Part of a small language model's weights: vocabulary 22710, rotary positions.
Each number is 128 + 32 x the weight over its row's rms, rounded and kept within 0 to 255. Layers, rows and columns count from 0. The size above them is the row's rms in percent of the matrix's.

# layer 6 MLP down, 768x4608, rms 0.0256, rows 597-618, columns 3024-3167
size [ 99 100 100  96  98  93 101  97  97 105  99 100  99  95  99 103 100  96 100  98  99 155]
[[216 103 113 132 111 139 131 112 105 181 110 142 146 168 148 139 123 173 148 124 164 111 173 116 163  50 144 143 125 143 149 113 136 175 155 182  97 124 197 170 136 154 133 159 164 157 155 131 185 103 127 191 135 141  94 124 156  76 134 122  77 168 133 141 137 149 134  91 145  70 118 109 138 155  76 126 132 138  84 145 211 108 152  52 155  98 134 144 161 145 120 162 132 122  68 109 131 123  94 132 163 112 151 115 143 123 150  88 166 157 172 140 211 144 171 160  95  98 114 105  96 144 148 146 116 138 147 117 101 138 152 136 187  82 114 197  89 149 143 121 127 142 169 154]
 [ 89 145  81 111 139 128 119 117  94  96  99 208 131 121  95 107 116 113 160  97 148 189 109 132 123  97 111 162 145  98  99 120 104 146 114  85 148  78 132 115 130 143 166 107 111 112  74 132 130 113  72 104 184 103 170 160 126  69  70 157 120 166 195 100 122 165 154  97 150 154 127 163 177 109 169 164 157 132 186 150 127 141 146 130 113 121 139 128 111  80  88 115 111 128 118 181 110 114 141 126 129 143 147 160 162 133  96 150 119 139 131  76 180 122  90 177 155  94 131  79  64 213 185 132 136 109 136  88 138 141 118 193  86 106 191 163 113  66 168 155 150 144  99 209]
 [142  98 165 160 167 119 141 158 174 132  92  99 129 100 126 163 108 139 173 148 135 109 196 115 184 125  81 147 118 154 190  54 165 132  65 172 134 148 128  83 142 131  84 104 135 109 109 133 174 110 186  84 122  80  29 194 161 130 190 108 110 177 165 164 121 130 123 148 116 112 138 174  74 118 164 132 115 118 149 138  90 109 102 179 127 140 109 178  97 148 141  98 146 133 162 123 105 151  85 152 129 119  99 148 177  94 136 113 142 157 136 102 156 130 157 101  79 157 140  85  99 100 108 128 158 178 114  98 173 139 116 158 121 142 119 117 128 141  87 171 172  99 121 162]
 [120 129 167 157 127 144 124 106 134  99 137 150 156 159 114 170 159 102  52 149 218  99 148  90 119 144 149 127 134  78 133 155 180 143  82 166 184 137 199 180 115 125  92  90 100 177 137  75  61 121 103 125  43  97 111 124 163  93  88 137  97  77 171  87 144 150 119  81 108 139 127 125  79 115 146 127 157 109 176 111 117 114 125 129 194  83 100 132  97 103  88  98 123  91 161 131 171 103 174 169 134 102 125  88 117  97 108 111  51 123 103 175 105 180 141 116 176 101 189 106 140 192 187 139 132 149 113 120 121 164 139 164 171 108 146 107 129 142  89  96 121 112 133 115]
 [143 118  54 155 133 127  96 166 132 121 169 126 104 107 142 113 114 158  70 139  84 136  71 122 131 140 156 146 188  75 165  91  85 123 154 182  66 135 148  69 137 104 144  85 151 115 110  70 132 191 123 126 123 109 205  91 105 114 166 156 106 136 163 135 154 125 148 115 133 108 130 143 159 162 122 131 163 135 105 119 149 130 134 120 160 123 140 116 155 107 130 120 112 213 136  74 116 124 136 170 119 109 156 104 177 149 159 149 144 115 120 175  62 141  83 148 172 129  96 115 110 152 145 110 125 173 117 134 141 117  99 159  77 162 163 158 159 105 204  98 157 113  57 155]
 [122 179 119 144  75 149  97 122 119 131 153 181 136  92 155 107 103 171 153 136 143 173 148 131 161 143 146 162 101  70 133 164 104 108 161 130 200 111 145 103 129  86 139 183 121 158 136 134  89 163 125  67 107 150 140 105 162  94 159 162 104 149 108 131 146 126 128 122  79 146 195 118 165 124 144 141  50  79  91 133 133 104  83  93 128 164 149 125 168 107 127 135 151 170 125 150 146 135 111  71  95 177 148 103 128 124 163 137 213 144 115  88 127 129  81 125 136  93 136 182 136 143 127 166 164 153 142 131 116 142 101 150 111 150  73 122 140  95 101 186 147 117 111 100]
 [134 147 133 103 126  99 100 102 163 118  70 155 105  80 145  96 130 131 180 112  91 138  84 116 178  97 141 182  74 165 110 134  85 143 139 151 154 127 130 132 124 138  76 127 151 142 130 144 134 127 112 148 157  72 155  88  91  56 115 166 105 157 126 108 184 117 124 222 101 115 174 141 198 142 161 107 142 135 148  80 118 119  75 155 119 127 196 146 109 190 125  93 155  82 156 134 121  97 143  74 104 145 129 110  55  72 100 158 140 149 121 112 113 110 109  90  84 155 108 167 131  79 172 139 111 123  94  74  52  53  91 143  91 118  78 146 155  86 155 110 149 144 113 155]
 [120 100 114  94 133 134 137 122 116 127 159 128 200 143 132 172 113 101 146 179 129 173 113  80 161 141 172  98 127 117 146 147 241  96  96 152 182 155 119 112 130 134 171 152  99 149 179  90 120 170 131 174 126 102 111 194 128 115 116 106 142 111 125 167 159 103 117 139 134 128 168 102  92 128 100 182 138 178  49 113 128 128 100 153 128 173 135 216 110  76 106 116 141 172  96 124  81 123 145 173 145  92 103 184 118 152 144 109 144 114  93 131 104  75 127 143 127 186 137 134 136 130  98 180  98 131  81  53  81 141  93  44 176 187 158 113 139 139 168 122 106 146 200  90]
 [164  86 148 124 123  26 138  52 112 104 140 122 132 110 102 169 133 122 109 108  94 116 139 153 130 130 140 134 119 103  96 159 125  74 118 121 151 132 125 164 100 146 102 214 106 159  12  89 180 152 131 103  94  74  89 122 117 145 177  73 136 101 189 141 178 149 131 145 188  73 159 141 156 121 140 135 145  97 169 137 172 107 143 199 114 192 179  78  83 147 155 146 145 134 123 162 102 119 100 104 104 168 154 163  83 101 130  92 128 101 121  88 106 134  83 125 153  71  93 141 104 101 104 101 124  59 104  99 135 144 153  55 127 121  86 134 112 149  91  74 135 137 112 101]
 [108 129 220 118 157 144 112 138 141 133 128 186 115 145 145 172 123 117 155 169  87 148 122 107 151 146  83 152 200 156 112 130 174 110 159 140 147 123 147 182 134 165 156 178 119 127 108 110 128 111 105  97 154 124 159 169  90  82  84 106 164 127  76 105  93 127 125  79  99 117 147 208 153 127  87 154 126  69 127 165  99 173 116 117 167 128 191  94 102 176  88 166 103 151 109 151 125 101  78 133 162  70 142 110 201 168 107 135 155 102  93  86 115 111 117  96 141 162 113 128 103 113 118  97 149  78 123 108 155 114 131 153 105 140 149 135  98 171 127  70 115  53 119 157]
 [148  83 121 151 133 135 171 140 158  87 117  18 115 104  94  83  63 108 117 140  76 120 172  82  78  97 175 117  89 150 182 149 123 149 123 135 114 141 141 146 142  90 137 149 150 118 117 152 143 136 142 103  84 175 215 136 200 105 145 105 136 138 103 149 157 103 133 109 151  37 136 160 123 153 108 119 151 113 123  81 142 120 106 145 158  76  70 123 179 103 141  97 209  78 141 156 163 110 116 112  79 167 114 120 122 167 150 131 134 113 143 141 139  64  62 126 142 152 123 168 123 181 156  94 107 176 167  75 123 142 125 171 124 140 110  96 143  95 138  66 134 129 138 177]
 [174  83 133 144 163 124 127 185  93 102 113 150  57 136  82 176 152 132 133 189 153 220 168 108 100 138 101  98 161 195 125 162 156  96 104  70 152 103 122 147 139  85 108 167 139  83 135 114  99 118 115 175 137 126 127 148  86 122  68  76 136 114 152 104 163 127  66 122 163 100 131 100  98 127 188 119 100  91 125 119 111 152 207 137 109 163 125 166 137 122 132  59 122 126  99 122 102 119 101 149 146  95 100 167 173 110 183  65 126 130 112  96 122 164 122  82  93 125 198 106 113 141 193  78 135 161 129 175 189  73 125 185 113 104  82 138 119 174 124 120 108 131 130 170]
 [124 111 182 104  97 173  77 116 100 190  91 116  83 134 146 143  87 114 182  96 107 151 130 156 110 186 165 148 144 162 136  88 160  64  93  91 130 141 102 122 154 104 168 120 153 152 109 168 149 143 153 151  94 136  89 166 151 138 133 141 155  90  82 156 129 130 100 143 148 111 138 180 123 142 147  79 180 125 154 129 121 176 149 125 124 153 168 156 117 126 172  66 110 153 124 142 107 130 170 199 115 108 141 162 124  81 151 157  86 141 110 126 108 172 122 135 158 129 123 111  93  89 162 161 106 119 101 183 174 127  86 120 118 130 107 133  58 149  98  46  72  90 134 192]
 [105 179  83 116 115 163 121 141 147 141 117 154 149 124  95 108 122 156 109 186 153 112 116 125 101 131  85 104 126 167 162 141  89 153  90 179 111 160 141  89 207  83 143 156 135 118 162 138  87 188 148 180 109 154 165 155 134  99  85 113 132 136  53 128  99 114 148 137 133 139 118 159 118 116 112 110  85 169 120 143  81 104 123 178  74 163 117 152 141 107 174 112 120 116  97  72 166 109 137 143 145 127 141 200 168 106 151 137 131 140 137  62 128 125 158  88 100 120 140 118 143 122 145 126 115 113 161 107 133 142  64 127 169 115  99 179 128  76 150 158  91 126 132 151]
 [143 109 140 125 160  84  77 133  97 110 165 156  52 147 155 164 101 160 129 138 176 117  72  77 157 106 134 182  88 103  98 128 117 126 124 122  90 137 119 145 105  90 137 175 143 113 166  94 169 145 139  97 130 122  87 148  78 149 135 126 109 126 149 135 143 170 146 176 132 181 177 114 170 130  83 135 140 129 143 203 132 136 146 162  85 149 129 159 187  71 162  79  87 168 116  86 184 139  81 113 134 118 132 127 232 109 188  93 156 118 133 173 137 131 132  83 128 152 129  70  73 141 107 169  95  57 151  56 136  88 109 112 167  91 187 115 125  91  93 131 109 141 119 171]
 [140 149 140 178 144 183 158 107 130 144 103 142  74  92 100 178 164 146  98 160 102 129 178 115  99 168 158 122  72 120 149 107 137 124 112 140 171 130 143 116 163 163 150 129 122  76 127 114 171 129 173 135 162 125  83 174  98 173 117 123 148 126 144  99 119 139 187 130 134 131 130 110  86  89 143  71 114 108 169 144 164 116 174 131 123 130 158 123 138 141 181 151 183 129 136 141 194  50 132 137  93 151 134 107 118 142 175 107 109 111 168 135  78 106 144 121 143 152 154 149 129 106  89 167 131 167 109  79 111 104 142  86 126  82 128 138 164 153  89 103 128 140 177 102]
 [129 121 133 130 162 110 122 140  74 113 151 156 160 168 156 156 140 156 131 110 128 146 103 163 104 126  84 111  97 123  69 130 187 109 195 157  62 162 150 106 116  94 105 141 177 190 106 126  84 168 144  87 115 160 121  62 160 158 106 127  81 162 138 141 153 144 144 109  99 138 181 107 202 113 144 104  93 146 160 131 120 120 134 115 128 132 135 148 135  55 123 134 158 118 127  89  82 104 108 131 115 161 127 119  84 151 154 123 105 148 124 146 116 152 138 100 108 132 131 154 127 177 147  76 110 182 118 173 119 137  64 174 113 124 159  91 169  72 141 123 121 158 113  67]
 [113 115 154 157 171 149 102 153 161 119 145  91 175 121 118 128 159 151 113 133 136 160  67  74 125 101 188 138 172  67 169 135 100 123 176  71 124 171  76 118 122  89 147 125 129 135  95 100 150 146 133  61  69 164  82 110 157 147 145 148 110 119 121 111  89 124 109 141 171 158 151 121  90 161 105 113 124 134  91 151 135 139 142  90 146 142 143 160 140 174 169 132 131  96 115 120 124 103 174 157 148 108 163 159 142 160 165 122 127 104 127 131 106 183  53 117 121 128 113  51 106 154 129 174 115 144  98  85  59 103 175  98 166 125 130  97 139 144  62  61 191 137 156  83]
 [ 78 128 134 115 127 137 140 178 109  94 110 179  87 145 158  80 159 131 108 116 120 178 139 177 142  84 151  97 136 135 135 143 100 129 105  96  76 111 125 128  88 146  86 115 172 136  95 110 193  61 137  68 160 164 137 163 118 131 145 163  78  71 143 123  69 133 152 132 123 120 160 209 122 135 118 136 128 106 102 109 108 119 170  95 179 161 148 113 124 100 146  67 118  99  15  76 137  94 171  84 124  95 161 144 156 151 138 102  79  92  94  59 114 163 126 137 111 122  88 107 148 102 146 212 118 146  67 113 113 128 109 106 114 128  95 156 211 154 140 168  98 154 127  66]
 [116 130 158 150 126 141 120  95 125 155 128 102 158 137 110 109 135  93 170 129 166 164  92 114 143 143 147 116 173 176  93 144  93 113 117 191 137 131 123 124 163 187 129 123 140 211 122 168 117 132 133 168 136 145  97 111 106 127 125 124 128 192 139 133 119  87 120 188 123 110 145 170 128  95 103 136 119 141 115 156 150 136 107 165 206  81 124  70 101  95 119 189 122 154 139 123 104  86 141 185 175 119 153 109  84 151 149 149  67 124  61  96 166 171 125  79 147 114  68 149 133  64 184 133 162 136  98 140  99 176 124 154 124 153 173 179  76 105 113 127 152 122 132 114]
 [157 135 141  86 174 114 145 116 114 150 153 108  92 142  76 134 119 130  97 107 159 147 124 129 113  80 118 129 120 142 136 158 151 117 115 153 141 142 155 137 145 115 148 143 121  97 186 107 138  67 121 128 135 103 109 150 164 131 193 197 107 139 122 149 113 124  71 179  99 136 104 124 100 201 118 140 125 130 163  89 145  71 172  60 202 157 191 122 114 154 139 155 185 101  86 144 137 139 132 148 152 117  92 117 105 156 197 136 178 178 123 137  78 111 155 149 161 130 103  85 162 112 126 151 105 110 123 132 113 203 178 108 162 144 175 122  97 155 111 124 173 108 109 105]
 [ 83 131 202 132 132  73 124 124 143 127 148 106 165 137 123 117 121  85 165 141 133 106 113  80 130 167 146 116 105 122 144  78 156 165 104  94 124 128 125 114 182 121 122 147 104 135 127  79  89 130 169 129 129 138 133  66 139 113 108 162 119 123 130  89 115 117 126 131 137 140 117  99 139  76 148 119 122 151 178 213 120 105 145 103 132 119 105 144  97 159 104 123  96 130 134  99 106 133 137 110 250 117  67 134 151 110 159 119 102 109 102 114 132 102 144 169 104 158 139 169 128 105 124 110 124 140 122  74 181 118 106  98 101  96  83 147 116 115  89  77 126  85 119 121]]